Part of a small language model's weights: 18 layers.
Each number is 128 + 24 x the weight over its row's rms, rounded and kept within 0 to 255. Layers, rows and columns count from 0. Numbers have three digits each. The size before them is the row's rms in percent of the matrix's.

# v: layer 8 attention value, 512x512, rms 0.125, rows 235-255, columns 64-127
# o: layer 8 attention output (transposed), 512x512, rms 0.132, rows 235-255, columns 64-127
# q: layer 8 attention query, 512x512, rms 0.11, rows 256-281, columns 64-127
# k: layer 8 attention key, 512x512, rms 0.111, rows 256-280, columns 64-127
v235 100:093096107145145128141125093127094166121098066104113136109113170122146133127115107143096112099157126125103115160143081130151126104177120160065107184136128123173154136111118145100114105162127086
o235 098:113093120131109162139151085136113159135081111131115095155130129137137157130138132126090081168157137096138146150124114142148136104112125145108101152173153120153120156112084131133122098159144133
v236 100:142160136160154123147204146136140118116129084057125146101190152112134128117132082124094138117143146103132120138148121144149163105122147126113125128165132082155188127163095107114139105105138117
o236 101:139139161115149154144194148117115136120107083113166133127134149116134121145152077133108118147142151088128155141095115113133161128131114128115121137111161109121150163164113113108156121140126112
v237 100:102150109114125124106111098127123154134128124131069143149122124130159137114136138137082120140076135145106139133153138148110125109114156133100111148087122110120159128104103087104123129111131128
o237 099:097126168111130120138088123104139171142143105143090133156140143165125105121128128142145098163099154117097134207169139138156152117109159116117109130120144122117148111136153116119092135102148122
v238 103:067087122137128146105149120139119123101111105134109134161075133112113114099126098141163163143143159106134128132111113140108133123107099134144119160154147138130143128147116130154151170109110125
o238 100:075151127126139161142156149147082107133139126120082161165100119123105118103134097168129149086146156143085149114136194138129125106130124096115127163142134138122116140158146128145186148104115124
v239 103:168091117108170138109126119119112119123090125109059073162127109117119154078145124111115139094101124112128115143109153130103128149176135101171155134122128119127086174085096151168113125146137115
o239 102:140102157079128138114155092147085092131085140124113087111142156122134145082111134126111144058114133154118117158140121110112151127136107105138129150151117138123126119121142172109159166131159117
v240 098:154145140124118130125116144143108099118127134070144159123127126113145116110131113085133156113101122153107101141093143133068131139082102129150161137150141120165120087126131144146134161124129085
o240 101:142124131137108119155164163131109133149122124090121149130128102115165124105188075097137134137126105133143113117124117126125119163098127152129161147129161117167141119147113149142101142127114133
v241 100:190144131136134120150095124140129100096132150101165119118136152150147144138105113137147176106145103104105102129141111128136132158137156154093145152108105145129143043122130089113130129117104144
o241 097:187128143140121074122111159151133121122122145119197114143141121131128142158163144145144201113116152088082120142144112132112123133135120121143156118093096151134151112162135115093092179115127109
v242 098:072140156120111129126132094125094102135109124165137129148144124131115127173096112104106142151093112117119122115091118127138085144120127131082110120113121140158126100168121126170105102119121130
o242 098:043152130113095131154150104105054115114156128110136140170136132164139103173127116106110142135130126134123126073105111123089118155105122165131098116158134135095133126178132160149118088082132148
v243 105:112132139121155097142151098134102135132125122147106080132102132127160134122113096095175131126123093101110139149099091084117130080115148145159162143171146099147156083119155180137082154126156176
o243 104:113146126138123130150125150131080106145112124150126131129082117138159141079117095122151140144138107131078094144089105176134107093116092113130131132121166113139116072132142152124104161105147144
v244 099:089136117127113116132073092124120077119132134142124161100066138142135141150149092175141114160161111133060132127078139123151155097119131149114130132131135133147107111130157118134115171104154135
o244 099:071120102141106121131130108110134073112136122170122154145079109170122157181151120153170105143156105137082124151089107177124144152141135098138122130123118134175081129135157121120097176151167125
v245 098:170144142154101138110111140125086137097157061124126148158086106120159149070117141084157199112145089107128130120124104130108129140116129122136108132185132124126165141145143103113134185138129131
o245 098:168140140128125169153121128119081111109097073120135139150101116119146147120110106138142144104127101114150123119113118081115099161147109126129134104169102115110132127127151095122123172126144119
v246 095:103136156139107142114139119166127188111152169192133144063135159107115126142141160157135132119102135178165078131129130126103145116118129164170134099127059150156118111140124153121153126148146158
o246 092:102130141114141131122161134146144144095168114162121096113156142090124162080169171147122143135115114122178091150113124107159108154109108159156144151116130129150120117123125124122158125141140128
v247 096:135136154157143132109106122120159174138103125118087121161189169133105128098111144097147100133121128108109146125141116148094143114117158086112136157134120103083094172172149104107084075115159124
o247 098:135111113128120139158132164106140135158116148164100114093160138164120117101133172104196177151135136104143141103180154090147141108140127088102125115165116134127112136119143103147089093132154136
v248 097:120122106122100161143139133128128119132109109134112172194086093121119106133148127148117146141124132137120137136155156094108169166113149131130105115111146180111117149118131161170115138142137165
o248 098:137145147141103127135136138165128139137139127115123137147132106170149134132104139152120157150110099129127133122178178175151101123147110152162120103099134177138114133160133143148113102142114118
v249 102:116133135168097141116143158175165125146118158137115095137139161125127126138137104092115116138141096143132129120182102112110125096171139123128114122161146133107132108132133091097134174100136110
o249 104:083108093138116157115165149159133148159154153103078101139109180124126104104172097120155142150121119116149144122158097066110111117138110152139108154145123138106099145149162121112137150129127085
v250 099:108137088073172139130131175108120144171132108094123122107139142131158118130112132083155185106101145119114102128113120149106175092168106128098117112125112162119124086153139080105150144087143138
o250 098:105121088086149102103136132098109154148128122082141139104153113153135122126150157100142142098138123128105111104147113159118149148122127134105114117080095151107128104161116104143159161115130154
v251 103:128147103129151128138156128106134130099178136120134113118152082119097158129168141118123078116117141105159156132155123167118110130131075127146110109078134108145138074148127120111137113127122135
o251 102:120131117105154107149170107098088174125154134152163162118158130131125146094104116117149116147151126134108121126164130114125137137116129099139133129120131117113155097123113091140108103130130110
v252 093:117155145170090101152112086163107085147117194142119200160104173117151140114117088120120145137114166102103132124099109102115137113106154126140102114151142118130104110124149117102139164122157110
o252 094:134164085138131125076106103121118109112135154123100187168095148049127140075116102120126146147095152124130157115099109143119158078147095148109156145108161116128119144102147136137145153123152128
v253 103:119133091080119089137126150102099141146088118103089121138148116132135118138122141111132098106141101164173124111207125142162097140138139121153130122101207134115168144113120126137096150123110135
o253 101:096130078151135115139122124102119099145116129098102124100154167123121155135100159140102078115129109118117132134149120153147101131123190104117128124097129141162166126083155114115114155119107141
v254 104:115127132124167137144109157129108178160122098153111118134125170127096126132186121141152071132124172163145115116086127098167141105131145113097115131169153076160126109146152101140170096112163100
o254 102:132131102105151097120136145139096183150141101159145093116115126100103150139173160098101051090111135180185116148096139098146121141159112123181102125147133098150139144167120138120134110134159117
v255 104:131124106082111108142119137119165104158183133168141139146143143113110120139157136156116101130086126145120133109116127099150173099151139140137154131107104134150123114105147096119147117101123126
o255 104:103090104088116075102089125131129123154140148177127131134117130107142126138175131167092101089110109159113122122158120121146176089138110106135143135117099083126139094121150111103135137109151146
q256 083:146154132089169164137110141093099125125177122124113114168112130102117136106126152162111115155104123137130151153150118178082136093156146127146194148158159143116117136116126143112124094098098118
k256 116:141112124094121127137099154071097096157116081109121097119097142126133148128117102140135150120109109113145146124088126103132104119131143144139166138137107166168147133081154136127096122108141183
q257 090:163158059137115115132164100179109127159105124155112104110120109157145143110150142148137097144097120117124086098132113168163112174120133104129103112100170120141074121112108136160170148091141114
k257 116:132142139086118147091144127092092144101098167116125150109130160117163119145129132125079126121140158147140135163122128128135131116189121123154165134142136140101148166152125144124115124120127139
q258 098:089075138108135103145137128103120140145174149114134119119124110106143123112099097112128156112167136104097123086133134074142133117101118097150099130114103149154097137096152144131146122160136114
k258 117:103135173108125131150139104162176088101121133077141128109118161117115092143103189108127156116141103119118120134151121129097126144122142168136107107111089114121127114103114083142128131149133141
q259 095:153120156130131113109115126140125131104156106116177122128157115114105127130131125100143150096170163134117162146113134108100134121119132119141145131144145148139125131177137130096133120134132128
k259 103:147138150122097109158155094112136114181120150132125122140126153133093097161176128150114156148108145089123141100155074138172123101179130100146121106099080113128106135134135100112176126121088137
q260 097:159123149088113149113118121068113097107135079116128137159136154165138162187125115136126124111101188142174103158153081087129173119179109075104113112135109128121127100148127133106106149114109169
k260 097:135164092118129107141149098115124177127152187176176122090098108115141129147121121142115162118168084171122170158141127131132123131140139124134161158125175117132145120130087146111132145114110141
q261 099:108079130118107084153096090121076135119154090130106127121165115154181117106136090089103142131113114128125090126122150149157087144113089109148092137129097127131152132114101119142129093073108143
k261 099:160138098119136143161108125150153153122106127076129178126130107114129159146171140151115135119196124129101088131130094080104128130162157118092107142171137148100153124141139117156110141124166145
q262 102:133187111134114127156124140141106118124097138173123099145117135150142167120128177136127139141108100149175128152139154184151091168121129116124127125117133124082167154122119105132127129164108133
k262 095:156151115144114116087161083162125116139100104127120100182114141136133142117127131119163100156118136105125135100109158122166149134125134147111068134111153081148186114137117100111145129144110139
q263 096:129167113110127103148114161134123127151113132153115116123110144130103095147114115107114122114062110108144155084138117170136086133085129127115096116122136134148096172069128142099103123146147163
k263 099:157125144096150168136099147118119106119113085123170153067158137079169152126132105112124133113103161136102134158132173107101142129117134115105136142137178164133142111109095085136138121119101163
q264 098:150157104147140136126129114115135108140105136093079132171125173157105158128131146116125155143121152118185110146154131172127106167121098144104113124102115114146110143151115108098121097163123144
k264 101:137124092129154124077128095141144117112162083138156149137155124166162157116139152155090108129140097084079164165148101085111141088099135181132120158094085120124128097133125146162085109106129084
q265 099:123092142129136132107104126121136119112094129121129114076127146109151122121191186102110125131156167090082148079133119136116145149149135136190106131108128124169110180088143138174094127113129118
k265 088:109100139143148121136130133110169105142125126129154133128084100112162128096129115129157118138133161129097128162181167123096132122112132098113169161106169131127142086126087127171130158136113159
q266 091:101118111156150108136142178107145125137144105148124105111124158130139143118159154106129099103121145122120125105102140149157086127098072118159141108106123134139152123164126145102154106115160094
k266 089:159126089126151131137083140125114127152120123128143108123118107084122111105152156099146153174135110158146115147117168132185104105162130144135106112136122136084168133110160096102088098127116118
q267 106:104080144137153129153134100120151065169134124118116134138111159061087124131086072114129124112123088136147136100125141102124156110136127131149120098160134139108144130120129143143147166140103127
k267 117:115117126123143152140128152114123132134149086105107171102083172112156146138107115171130126106155100104096135137122129137119147114119105132137116107128165120122100123168117153127122095112150165
q268 107:151119132126093115138110103147117088124126115097123130112111083123129098130117161136100119127136133148157173138148118112161162104156173112177136125143113133138123121084138117117167152138106156
k268 105:112135141138172147133137116125158121101118130132099140091140121077162111099100090141100158178116140127089128080119105146112149168126156119163087121105078129095146124089102155130135142138092164
q269 100:112151164119135115106157127071144134141136130141155137141135120098132113080056115134182121089140132154121112136145101132129097129135139127156127149107143134178113146113132136140096150149143144
k269 090:134105099203075122125123160101094131147174156117130091134148129151130133094128131148165132119145134126176091106140137122124136104124109160152117125184154140082105080131098136106125088126142134
q270 103:157136114130125175053117150104175108142150126142106111129128129069130105112114142122090142151127132129118094150129121150116137113141128081122145097124096116145097116104126153173104132110168142
k270 106:119103142134155105085105145136147151129124081133127137139155140124145105119162133163135161110143111116107149129109168138177089140135150126150122126128103153156116138102148103122099135134128103
q271 097:123116169103133143128148148132135100183120104091126155099164112136148152147100134080125137124166130084105129126114129138108122157138136135110143116157092121124101122096080112144099139132134079
k271 101:116153160120112105131140137167146161127097160096170114126124156146109128111161115160164134109146101182127144188100094167111111171106153122169106149144103111121068125094114113127144141144126138
q272 106:139161103098129129154125142131146094114097130128129132118118128134125120123152094137092147135130124125132104100118115106138118117130129122164133119134133133131145107121177125142155083124073141
k272 115:119146117119104154114100102110091101159141157139059149157105134092117109157130119123134125105151136089099126106145139162102102156127133138171120077150165120117109143136144149116120108096134129
q273 100:092091139109120109087142122132104142104104102088128123104094143111138149153149160124124141123099140119105143150162123135138125104147128118150160111111157109086107130139127120084134124118099144
k273 098:133133111128074179103166131116136135139148120128111179156144137143109112125083107157107159091121083098109156117124161126147120138058118137190115111145109140138088135170089136117132125145130079
q274 091:128091153118123126097071124090147114119137085153138106134138090082114159164138103127198111099098107127109121128166127112105123123083110112146142128123143165160082152089096101128164122118133118
k274 091:140144123096155167116104126138112125153112125126136152125144170114114133138132111134127086158113083157130123154122158172156140121151130101113120154111101137076141127170142079126148126148066120
q275 111:142151161118114095134142182156138150150110137121093085089161119138139116147162136147104147131122140141127137143146102110094121101142149127133126087136096124123111097120145147134094158126166124
k275 113:132107130128145177117159122129137126132131131165154125138108142051137122109097087135154140109147122139111142077105142131105105139132143129184119094154114120142091126104110119143104123152133171
q276 104:143127138125105122146087116141125097111138137130114170121106136130154134134117118110111145181155105193164134115110167127113138123116156132118145099133137144138123141116178178147156137069143133
k276 115:116147119145142145133163117135110125137128126092114106152132147108090119147077086122147115111125120124113121126143134155141115163103148123181137116120106070093121146126132111115151149158149167
q277 111:136122126085146130135146123092120139149132108184102141142118108118104132126124125153120075135120116128141101113127129102126149134076127164123139139172173139115135136175096135168085130131122178
k277 102:129134106113122149169099139118086124129138107122097139101092117122126159121085175110106124120114145142154149180124183080136110125137152157152135152127168144113122117130158129171135115096107145
q278 101:155116105067133177128136154102118112164148137104102116127165121165107153132105131115096152107134109130128120139129138062162118147088117099125097115151142122098105124103123105122139150143090148
k278 095:115166137104172169116142122143129126089099112121102088125102093074124059107096124105140155137106126116120147119122153154146124112104156120147119137106126118147123162115131121103141131136103117
q279 105:142164141136137107093081194118138177151131138138127138154123137095104173109132169145155102122065167122127155124154113170118117179102116161143121170115129161132127094131148137141119131122159143
k279 096:121143143110161106170120138144098132131144140112119125121114161104106156118145131152126146163124106149188087165132137100186109138135139192115122122169116103144102129215131108091125130093141162
q280 104:141136191125151133126114097138154155161086167141129104161095151117097129099085128113102125106123083127137135115123137126116136138168099124147154118161117146146148140137100163158083117111092089
k280 104:131149080121137108127122106124133174131168149168116170149159146092121089109147101134141154133112111131147105094131126157111101154104156095153116101152135133135126137112084103112156150112104143
q281 099:157135129148142181142138153134117166103098131133131144117087115159135154187149119175086100100135104080120118140131106123136126171128150110125115166173091148165098120134105138108135141147169117